From a checkpoint of a small transformer trained on Wikipedia.
Size: 12 layers, width 640, vocabulary 18550.
Architecture: RMSNorm before each block, rotary positions, no biases in attention or MLP, untied embeddings.
Each number is 128 + 24 x the weight over the matrix's rms, rounded and kept within 0 to 255. Layers, rows and columns count from 0. Numbers have three digits each.

# gate: layer 4 MLP gate, 1728x640, rms 0.0394, rows 191-204, columns 0-159
# up: layer 4 MLP up, 1728x640, rms 0.0382, rows 191-203, columns 0-159
# down: layer 4 MLP down (transposed), 1728x640, rms 0.0332, rows 191-203, columns 0-159
gate191:097134127131115121136121129136111128134112166081153114129136145123159122133114157143133139125146139112130147148124117120160157136129147185180150130141107152099078121167146128127110103133139098144154114156100159148116137119128120169089133123099129146126108122155136126104147129155140152107132167142124145145126162112134173108155123117120129102113118125119131168127163145119123114098165157151142124138135138114110127096184158126107082103099088146088143161111131124127110131120115099
up191:109136132146100122162104127122090142130171134120154115145145132134134118140127130138154154149135126128133126102133108126115116086095131174108151060137113131137117099150145155101146119144127146149157125196122134102136156128094110139143118114128143143108116091098120104155140139112123126107148149113137137130141103125113137094138143088133150113135152137128138152125137137152081090113149092157140135158149107166149133121150154124147147109085125092124116108147111132109098164106152077
down191:138105098134109146132107130123197099144130108133140144130104125122117123112103105131124124147118127113105121116127123109128119113130138121074112085126137124178144113133127124111149134149149154136108179113126108144150129163110106128130124134132074137134150133092102122156138150104096105138125102140132117135116127118102095133138171130153147142123134151108120118143135158116126131170132134094133112095147109159177139149094109174160161167120121125135120111133123104155132150129110104
gate192:155151134129114151133094093132141132169146116109134146112103165102122145104130133130115158095100151133140092096145123114119135124089127147140153115109126120118147142132140116163128056137071137128098101095113126160110123142145133152095098132141146122108107113148129124133141138145138183119150113125122113121136134131123148116114092145148114132105098110115145153137114129129101129134138136102134147109117055158074124118143115132099092137129139148103153123142124117113103144162138113
up192:117160153151120136105138109114142134128125130118116114125133115139145121111141134137101117144153143170122142124110112163127112114148107108127136079129114128186153143135133105128148096088189099107116109107095123141145129157126110126148124152111159134122172149131130100166153128117096086110086137143138107129096129154116133120093121128102140125111132099125132124145126131143104139136111135076118111123151087119135149137143153122110141121123138096116135147121090106137140141120138104
down192:100136156115147124184133163178141173114132094140131080144153137138107180118132087123099090114152148166144150127108144117135113179148123097119132118133163136159164125141123163133154143131165094164151161131149109126159132119095140153143139137157140121090169146143122102137129085115137114133136134116122157112148114162142132143114117164116104107140104148156138125127163116091129147114090151144151125150131162128122119151110161112147139134127143146181120107084145086118124130149117171
gate193:133118134140100138098126170124122159113140074085184094143133116124146150105101143156144105133093155105124135175113147122113126134116161097121108124100130114175138129114158114111106125139138110107102132152081149145095100133142118128141105103154108104090173158115121126101122164120158139118157099122164127150093160145132126092147121125128109159154159108103128104099156191113150166154116156110130122116148158106102183105127120171105091142136154130117135140162129120143154177122117094
up193:128160114113092106127149155129159139109124155109149111141092096113120123109149187117124145100133153071157137157133143189139136134139113165117109153135117082151102090095137147138152112148124154142137123094120140099112120122116137136140110150135141151125181103111113154098132127170151147128157105089116117167143134128148113137121130175103106139140092106130165158111133129146154135117137171168141141140046148112144111138168149116158126114102143148176152145125118117125125089162068153
down193:132160118165155135106108147118110091139119142123123112096152128109105135094112142145108119140177113109105184140132180124119132116130141110097127118159104091139142098059092152133144124174129124130078111132101140162088178075150109099089129178126147142088134170105148166122124123125116162182107116075134142147080172173106090117131135106128137112191171145110152155144122148156180114127100137139063097113110117103131111115169116135143126089117096150089084105150129110167129128149154175
gate194:140148126140121115128148154115139108101132109171105172138157108113151134151133155141094140096115119105151118125133135141143096128153116121146142124154168179096103119120145133189137099115162089140127126126119106115134120121102114158142130129135143158146163121101119129121139150146106137156138133111145158142126129119099125129156129098124139091176121135146080119121146142096118149115137111128124139077126143117103160104064135113129150123137104131129123151141105166128119113142136120
up194:108106096102148164157133151141111137101167111155142155069146134144142126148143099100156151122076181142109125149127163114131075148106146131087114150103108160126130088162097118129106137118138145148194097136129147135094131147129117141087106128119110087118140126146123117143115131123172109100130115159149125106150141127156152118129111184151094147166166127092092139160062112139125136163167131131139116160093139137116147106151118111147095132113172139130113174117160135126149133132115109
down194:126166089127135120151120124129098127111154136179123150108174116086137147168104138106128164099111143113180083127123136112137104117147116099104138102130149157124112143110086147165141102126148150124111124111105109106156164168140063149130132137112119168074171126090113102139124101109142139109135145148135170112126178121113125147137130123170132177154128141099137131152163119113098150128142110129149125119140143134128169151145099122140139132097134108110116141119162126102138108129144151
gate195:180146159091153131134149151120161097151179153128094145130106115141118133129121129105141147121078115116128164104154121117105164156121117141095152086156114146127121110145122094161110141099157133144137134096153101092108155108133154142113133130104114144091109130151102110177142133111163138153124168069151156131122141149084124142186134126062125143117115127145115179102124155120090126096107100115131116121145154149101114161130117144123128149098121149123098158173118158174110132153156160
up195:120124116113142143101174162127142137099164128150136144136098153088113147087156172143148139133123111128130166140122143159146140122135120142129149117097139098117127060057190081135144131145135108145115132153105123129114089115129156115175095089074126103101134092097161134099145118119075118154148127083152105145102163137081169143124085135115141113136189108132095130153157126104087145141121127105131142169138131121119144127101188108131134133140146159143123102135188130134104149124102100
down195:156146165117159162142130119129153120160128166144109105142096134139148114170083142115133148126096104154157112120100122179136156134106078117136116142108079132129130131124122136183104131100110072113147162074127123114092152137144150153110133162121108115107103127162137132155128126117188146101133111096135073131144139121180143119122134143107081147160125117172145157076106122134132135115060135139137117130114142137108146094097113139083145125071120131086121125139111146117090134134106135
gate196:120132065191101129136154171122118132133101139103100118126119088074104090115112137134107108158142134144157107104125090135110121133089145120130116155137117158150114152140118134148141127125111107135115096171121128152139097120121144132085144094126124147146118104109109146138129149156122171093130157130108131162127127110096156122144129089100094148090069122143097162098107115118115130127161174126126116128112112157085114133158133137120106118119124135145101153145119156139116101158137125
up196:121115106092162136144140140099100111121100109092097117147117079125180150108115140134153066162124102139154108123138157147125108148155155108121162067178165169133203096158129126072164145116089111116143130098168155148153117128131098097121119109072138120115130143135097132123141138115110153114156113125137082081115103136146154142073148125165086105138123121104126111136146111122123112152132091132124129148158129135134142122114158129105123153139115105139185129096153129147067128143065123
down196:104128117132145145096119141095161126117141136131117159104132109109125134124122076138114101134124134176129147100137189107144125138137112124119109085148148146147152176143113154139141142100122122129108110109114142186155127108133142137166175150113114108102147126105087187125154150098138128119166109127142136115163116136091175144099140176151095124095125131131134199104156104156114149126118105116207146131171124173141153124139159104129140158142139094102140151103137123110121093125115123
gate197:093136080094110160163104144163145180138170137117144166145069111139122144159164114153147124144110124116144105135185116098175136136133121120114125145098124114150179090130124131132114091129159117146132155093139137137133138114138128106147108141159120158154144159131149124129139134171159135119105127137136123139102143149126162167152108147114113144187100143128128114165129164131104126166120142154138133096103131146167104156114163105126132128101120151131153124126160148155105115115109152
up197:112141113076118154198124101114133141127142111113113122140106134148132107126113187174113099128087124138126088141146110093132142095125141109119143143074153117156144125150138169169157131128157141152089127104131121118148121159117139156121108138204136150140115143103146134133135096110123125132124098114165128128128124138144102172168143130142116138147095129124104144156145134156120115146110169138086119095134107090145128211122165115168099170092126143155100099110156147116099123109150127
down197:153131144129159154148132144130127087133105113092058111097167142133138109127118159122095123127112139109130127099071113145090112126095122158115133122142159134147047144136103091145145135127117132090162132103144105116157129157100138186110157135164172108099086150117124125151132099136113093133127158107158107145194135102135111114121157130142121133076123108134111134149157130126118117113141133105114130140166179119109143134164111105168124153117124147157070102144114121121134150142155127
gate198:124139152107126153116113176150121117114106205113130147121120148088125139141129145121147149132103136110107092113123113125124104149120147120176105134141106196095143106151119090137069127113095184147170130144093147104114085114164149162118078114095093129093090142104132127121139134125096099128114111104157130120130135091137108117153149108129102112168108145133113135114143125163150093135129110127144158148118103143182143162155181109129122138108089203146129142080134135115179162122130110
up198:131153141113116116149126152138172135105178069100166096131129146124165135092093111121111134151100139152150113108115107151119140119148136140086129140116139155109136060115109135110129158107137095143118126145115175142145138148131114134134122173178122120112158135128110155196148159136106116118104119094099091107077115120166123163164151147184106123147120076170086111134121148148146162113161136157144098130114091081118144128175104127152139108186061115166141163124145132157100164123127165
down198:138127102133115117112145148116167115123113125124116157155128156099117128122125132126173105096140145140172110122128114158151142130105141146095137127110102186107138123133139157113100139106158150137117105148124104102133144094146098144154122155137107185139137139119171073151127130137145135124129132134129162126150164137092139086143126129101130111144106160085138151154115109150132160159121115116158107141135139117115104139086112122113129083129144114140127109167140148133142140163139163
gate199:117099139145094131082164162132117091173138093111161143107148088108123136135144169105160104075111128110114134113116111128140129120125134150154098128117150124095148138113160129112095119106126119102080164139094197100094144140140091151106132146109080122102109143106073154088123163115144128140072138123168126142118170107076096114089157091129157133135112129134167128159202102125157147155100144136166152136114184122158144111146157173112141162135148118144132143107140130155122137118171171
up199:097110129167098121117141115160153144133146094135144106082113126121142147134122152115187129127114170138095110124110114142160162154140096154168122110140105139162092135166130078142155111126129121131115108146155148149118148121114117134105154138113182137098126137105098113121134134123138104133109114140105137109111131133130081159124138118148172160163157080089041154091137162087107111131134137139138084107144145129098107072096084138146092106153153122172138127164140175152157098088137180
down199:116139115135171099110130122110122164117129119146147142160111165139115168130103125109115138110140099140120153118143118186152130138143123132126161141103137073107146124144112117163122140146174111153145152138107168118141102148123138155085073143108100151122114117135131106108124119144169121090121122073151123147134113141150119116118126142125113125146149078145132132121138108114109162127140106136135111113132116132132071090116131143104134119118121131118160159145112150117147154119096138
gate200:072120126117129139136169220109090148146072179122153132102138167136097125100124110145108118091117136134113103144152109098120110134121126106123143147101154120074135106134177122189131081143178086147131129079109091107111098100151130151115111104115099162144117115121172150136147120121146093116139167140199134165171163104106137094187117098121109147147125121147112159158126117095109134147122168123137171086078166123118170131089147148145111123119154124152158155112129148153125121138175123
up200:171125146088117122168106163147139166072160127132122120134142158121079148111092140093124105126136137190151119074138133125128140141125118162114132161148177145123149135142119113132114105116134147124175135116121156121144143121150071118118190162157126096163128140152102108160118122126115149113165093124090140154146128191076123130108170156124100130181052125094120128142127086172117128133161132143120089119149132130126117096119120114134164157123104148100117094134144140091122142157083131
down200:133215110096130110126127090118133114141152146129093156165144147077123102092127159159134128127090148145126122163124125116119110181106177148132153111147144130120151106160136147148124103118150114156144083097151169138146153162116126118119213156090158141137129100130091143106138132144115122118135179131098146085083121135157175122158119128102144059116109109118149144123108120108120213181144095131120140153116165103142121135143096111113117175186171140157099132107073154153119114140131102
gate201:111125115120108165097128170102112139130133121163097130116177156095165107123151144131204140118118127120141138115129090142164149104135109127105112138132122143138098128169158150167092112155153160142130146135134120088125121105134085118154121124091158133116120175159123109095083155139145134149080129132131175134164108145101123103142103122105123106156126137158117144169100122137131147139137109080127119108134111134128119079136143156101117137126152180188137118146137134108157122116117178
up201:101112082135118134114122131153110138151154073145117124162098116172164132108167139143088110126081050185133136158163150163115153151128126141088136109149151119119083148133161186125139139094115119097132093110128169106141127115145136152125106144132145124137133088107123109177131123135135131110132093139116127106106124122126137122158124161134092120102132116168152136118149111113147120144116118121156084148129146085108125143081163109118110071127104117116122134095138135170141158114182127
down201:131111190116124121094135140171136139096103147136127152122147084137119078140148171156139098107144102132117130139143115151160120105096123139072109128188075148119182115148172116130115142118125134161149135155144119105058135129171089180117136072133136157102092135131139085142136096102131123164111130103136106131163134136095109114128119118117164126095123151127152086105112111161092118082147137114132134087126133147156119124161116155127117141120147109108120069113141137135110134102082142
gate202:146146112103108133124113137117134139132153139094126141105166121124109118144116125123126124140087140150184137112127143100153127140118175098127130126099107124128173086118140115130116123148141142144143092111151139133149137119083138111131103129180131116103160154176122131118126122173166141110121115165133111151162129115117134112166114130090096118106114075146147136168125131144126166114148104113146159100123084159100132128137139146149125140093133130157097151133153143117182110145108115
up202:129135123135114113169115097134117109120132147139151105100122125094128125121147098148135124147132145082123070159159104116147111136119133156156131122123119133114143142134135151124104079110142182153141135162116084079112149113137117146117122106142130133106095097140148141115094106144108109111123145160111113133172142114135137125092180104110111103119103152107105074110147078097123129168109110144118141125097144128131134125163122133204123139158179147129132151106141108131123120122109141
down202:111119148135138137158106135117187137163100112105143127148117129114122080131149127127131148117108169125161122101129119129137151142114153129132117135151153138128177082109141118157066120101125158116095079121107126119157151144132117095168123108149138145117159093141106183142114142143161155201113149140126121125164110170129145143098191117111118170124113134129115162154089130123135164155150130131135130129135141173162129089127125105160134129113119158154130153120150146130162111117164126
gate203:138129123101125135161097102098132106110119149148128142069146129083139123144139117112126151166149122067089120128121122119160138137140122148148162150114107153138079108125125117127113110139153099167147145100114104178129099121156100132090163177110128140104162150128145122086136162165115112124132169129131140119123140112100130154127127160103117093155111136135125128135143123136166135130131102113143143128095135133114116118121139134149113096143157106148108137145103126113133089096122146
up203:135124131155138116122112127140145117121125142138143126104109121122110127135118119117133158109129096108125098112123142136130140120136127130112127151143145123156123117116140117158127154148153134140128143125159131136133107106096116123160177151103118145118119126116144132094123128132120098127118155109148137100082112160141142134116102134129149117124155122108135099136132128133158125151089085107108144107095148116121101106097110125114104155175113079121127137130119130135130078086153141
down203:148124120157122102137135136122123143116145145123128099134103114163148118089134115092121122128123122134139102095160136136110159151110158095111097129125128123111134158112122112135172160134109189099105086149168131123144120129102140085155124078132179154153145126145121115172159132151120133137126162140143116128088122141154137104113154103134133128086136094160119124116140121130117162140113150130102116132122132082128117136149146168099163132118115122147121123128130159136121115092142151
gate204:162136139152122132141150142152144130154161111139146134102117122113157148102130136120133119113083137138121113141105154086172125138157150110163138158134164115140136135130144117116107092111137117099139147166130124152130139117114137111127149193142128126111141164083093132127147134111097128125043142132113136111147104127088107165128166147145112145107101148074079143134185167155106138119125109121138111143110136176103170119147137126137130111131143110150100120142160117146119115157147072